python train.py --n_layer=13 --d_model=160 --n_head=2 --n_kv_head=1 --head_dim=64 --d_mlp=448 --vocab_size=1024 --activation="swiglu" --norm="rmsnorm" --norm_place="pre" --norm_eps=1e-06 --positions="rope" --rope_base=688000.0 --rope_fraction=1.0 --qk_norm=true --attn_scale=0.154 --bias="all" --tie_embeddings=false --parallel_block=false --extras=["gated attention", "capped logits"] --init="uniform" --init_std_qkv=0.0546 --init_std_o=0.0 --init_std_up=0.0546 --init_std_down=0.0 --optimizer="muon_variant" --lr=0.00256 --lr_mult_down=2.0 --beta1=0.93 --lr_head=0.0116 --warmup_steps=0 --schedule="wsd" --decay_fraction=0.658 --decay_shape="linear" --final_lr_fraction=0.1 --batch_tokens=65536 --seq_len=1024 --doc_mask=true --train_tokens=268400000 --steps=4096 --dataset="wikipedia_en"
Each number is 200 + 30 x the weight over its row's rms, rounded and kept within 0 to 999. Layers, rows and columns count from 0. The size before them is the row's rms in percent of the matrix's.

# up: layer 9 MLP up, 448x160, rms 0.114, rows 290-295, columns 0-79
# down: layer 9 MLP down (transposed), 448x160, rms 0.196, rows 290-295, columns 0-79
# gate: layer 9 MLP gate, 448x160, rms 0.115, rows 291-295, columns 0-79
up290,095,240,196,170,231,221,183,200,188,230,181,183,206,161,197,240,208,211,205,158,209,193,216,218,207,157,246,172,180,242,231,209,167,179,206,229,206,183,200,177,219,203,182,227,185,233,191,199,170,216,184,207,224,233,145,227,220,190,239,188,207,219,195,116,177,155,200,180,169,196,248,169,200,234,201,216,194,142,204,210,128
down290,099,208,207,199,249,189,250,170,211,243,189,270,180,168,159,192,181,196,147,172,224,234,197,230,253,218,114,205,204,188,192,267,175,177,163,218,211,256,218,178,247,166,204,178,194,151,201,235,182,123,153,193,187,183,220,185,178,202,204,182,177,163,193,235,207,240,220,155,253,208,184,181,189,234,190,224,175,179,198,190,178
gate291,103,134,150,187,227,193,207,228,152,257,197,178,191,187,200,130,207,284,194,200,230,181,178,250,195,228,225,212,203,234,223,201,162,186,238,198,178,183,195,264,206,187,155,194,145,142,199,210,239,195,246,170,176,129,136,206,218,217,190,210,176,193,143,165,182,258,189,192,222,218,182,186,173,187,213,215,155,198,192,222,212
up291,100,204,227,166,231,239,231,245,191,172,202,246,150,204,140,177,248,186,164,187,192,209,188,181,184,197,163,143,215,252,193,232,220,142,284,157,200,257,224,169,174,204,180,187,154,247,219,228,176,218,195,190,202,197,187,189,225,176,235,221,192,192,212,226,222,210,177,152,203,175,198,171,239,151,170,177,226,204,228,136,153
down291,093,216,186,220,178,198,226,253,205,235,162,205,210,257,184,194,267,265,249,195,223,208,179,233,195,226,191,172,211,210,195,191,235,168,267,225,214,175,221,245,188,168,224,207,159,175,186,156,195,136,226,183,173,240,227,189,192,202,181,168,237,248,175,162,217,249,193,190,225,203,200,245,223,187,239,224,195,175,201,201,196
gate292,094,188,180,213,177,205,183,277,203,179,233,231,163,209,193,203,171,220,230,240,182,264,199,142,203,198,191,192,159,201,163,187,185,233,159,233,169,196,234,190,220,142,212,180,199,210,251,226,170,257,204,188,215,187,180,181,204,202,227,242,231,143,172,169,185,230,224,214,190,221,241,178,205,175,156,159,218,130,183,171,179
up292,097,194,181,224,211,199,202,236,248,255,183,167,206,222,199,209,152,241,226,210,154,216,155,175,181,199,176,219,238,270,205,270,249,137,199,171,248,192,225,261,212,179,176,252,189,185,201,179,205,167,227,165,206,230,193,247,166,156,203,204,200,179,222,159,249,164,217,221,158,159,178,237,234,159,163,226,192,193,227,220,190
down292,098,160,196,208,200,215,182,189,194,195,224,258,205,227,192,172,162,256,200,207,193,190,204,217,203,231,150,197,228,225,203,204,215,235,208,169,217,167,197,270,225,209,176,174,205,184,137,180,172,172,229,220,219,266,236,226,177,183,183,187,220,185,207,252,252,168,163,157,229,204,174,212,159,244,300,160,200,204,240,218,229
gate293,105,223,164,204,197,231,210,132,199,150,207,167,175,209,209,198,244,172,217,205,243,207,194,166,202,169,171,215,198,203,231,211,192,180,251,218,165,237,202,191,192,203,232,208,190,220,230,216,225,162,172,193,197,192,178,184,175,184,219,205,211,218,206,214,207,245,186,178,188,183,168,177,243,242,177,232,162,214,169,190,167
up293,097,215,187,236,182,186,185,242,181,218,249,179,177,213,162,185,158,173,167,162,238,245,242,213,189,180,240,218,174,188,191,197,229,188,162,243,198,204,174,219,148,199,235,189,212,224,206,201,260,175,137,202,163,233,187,172,163,173,222,169,181,193,155,184,203,182,227,176,204,194,166,220,194,230,166,220,170,176,153,217,235
down293,096,215,214,187,179,188,203,149,212,197,228,182,201,213,142,247,224,234,194,172,198,231,215,195,217,197,183,201,183,228,223,197,140,260,148,174,224,203,191,213,185,213,231,191,253,238,152,237,201,170,192,160,186,183,179,221,206,260,216,260,178,186,210,233,206,168,183,208,225,192,264,186,150,261,177,184,174,172,206,210,190
gate294,099,183,216,214,160,198,237,209,247,112,271,177,237,156,174,184,232,183,187,200,195,186,232,215,173,252,158,169,216,201,221,148,181,196,209,181,223,254,204,173,226,185,207,229,191,180,200,176,212,195,207,172,217,261,215,188,196,199,209,163,186,178,170,247,194,171,220,146,240,222,221,251,199,186,193,225,222,232,165,185,205
up294,100,209,173,245,271,206,149,224,175,221,193,215,221,119,174,203,192,180,184,228,146,224,218,202,193,203,201,233,235,249,272,205,206,223,194,192,196,151,240,162,208,154,217,168,224,217,218,196,183,177,184,224,202,248,261,232,181,224,201,192,219,239,170,170,239,184,198,221,173,196,180,186,218,214,183,249,215,212,206,247,236
down294,101,269,238,188,225,227,225,251,203,204,215,166,222,179,212,186,218,180,240,234,177,217,178,148,241,206,215,202,198,227,190,186,197,192,254,182,173,217,204,230,215,167,193,221,226,198,152,222,239,187,254,263,162,226,220,139,178,167,214,208,212,242,189,171,162,170,181,199,221,188,178,102,220,173,213,249,214,247,185,218,189
gate295,101,230,230,185,226,217,188,204,238,204,206,194,221,200,239,178,186,224,262,245,193,208,164,199,179,174,214,181,214,193,186,189,189,218,207,190,208,188,179,217,206,201,254,163,182,222,168,163,238,190,134,166,212,230,188,173,275,206,212,281,152,238,224,184,181,188,244,202,165,224,207,207,239,228,243,182,188,217,160,219,235
up295,102,209,225,179,208,205,171,212,170,183,186,164,175,180,231,182,173,161,236,241,170,254,211,185,251,224,243,215,174,141,221,157,254,155,217,214,183,209,162,193,216,213,230,193,195,181,232,118,201,155,155,234,175,189,221,165,188,158,137,150,210,237,203,236,188,196,237,212,156,226,202,241,179,264,145,189,187,161,182,192,151
down295,100,186,182,172,199,206,231,156,190,226,256,216,205,208,214,187,185,191,176,226,170,165,254,161,201,192,215,204,193,168,164,239,226,200,223,164,194,217,176,185,248,226,211,218,229,206,269,222,172,153,165,216,175,212,220,207,191,166,214,204,216,207,196,217,231,170,231,185,212,233,218,219,173,220,178,186,141,195,151,159,134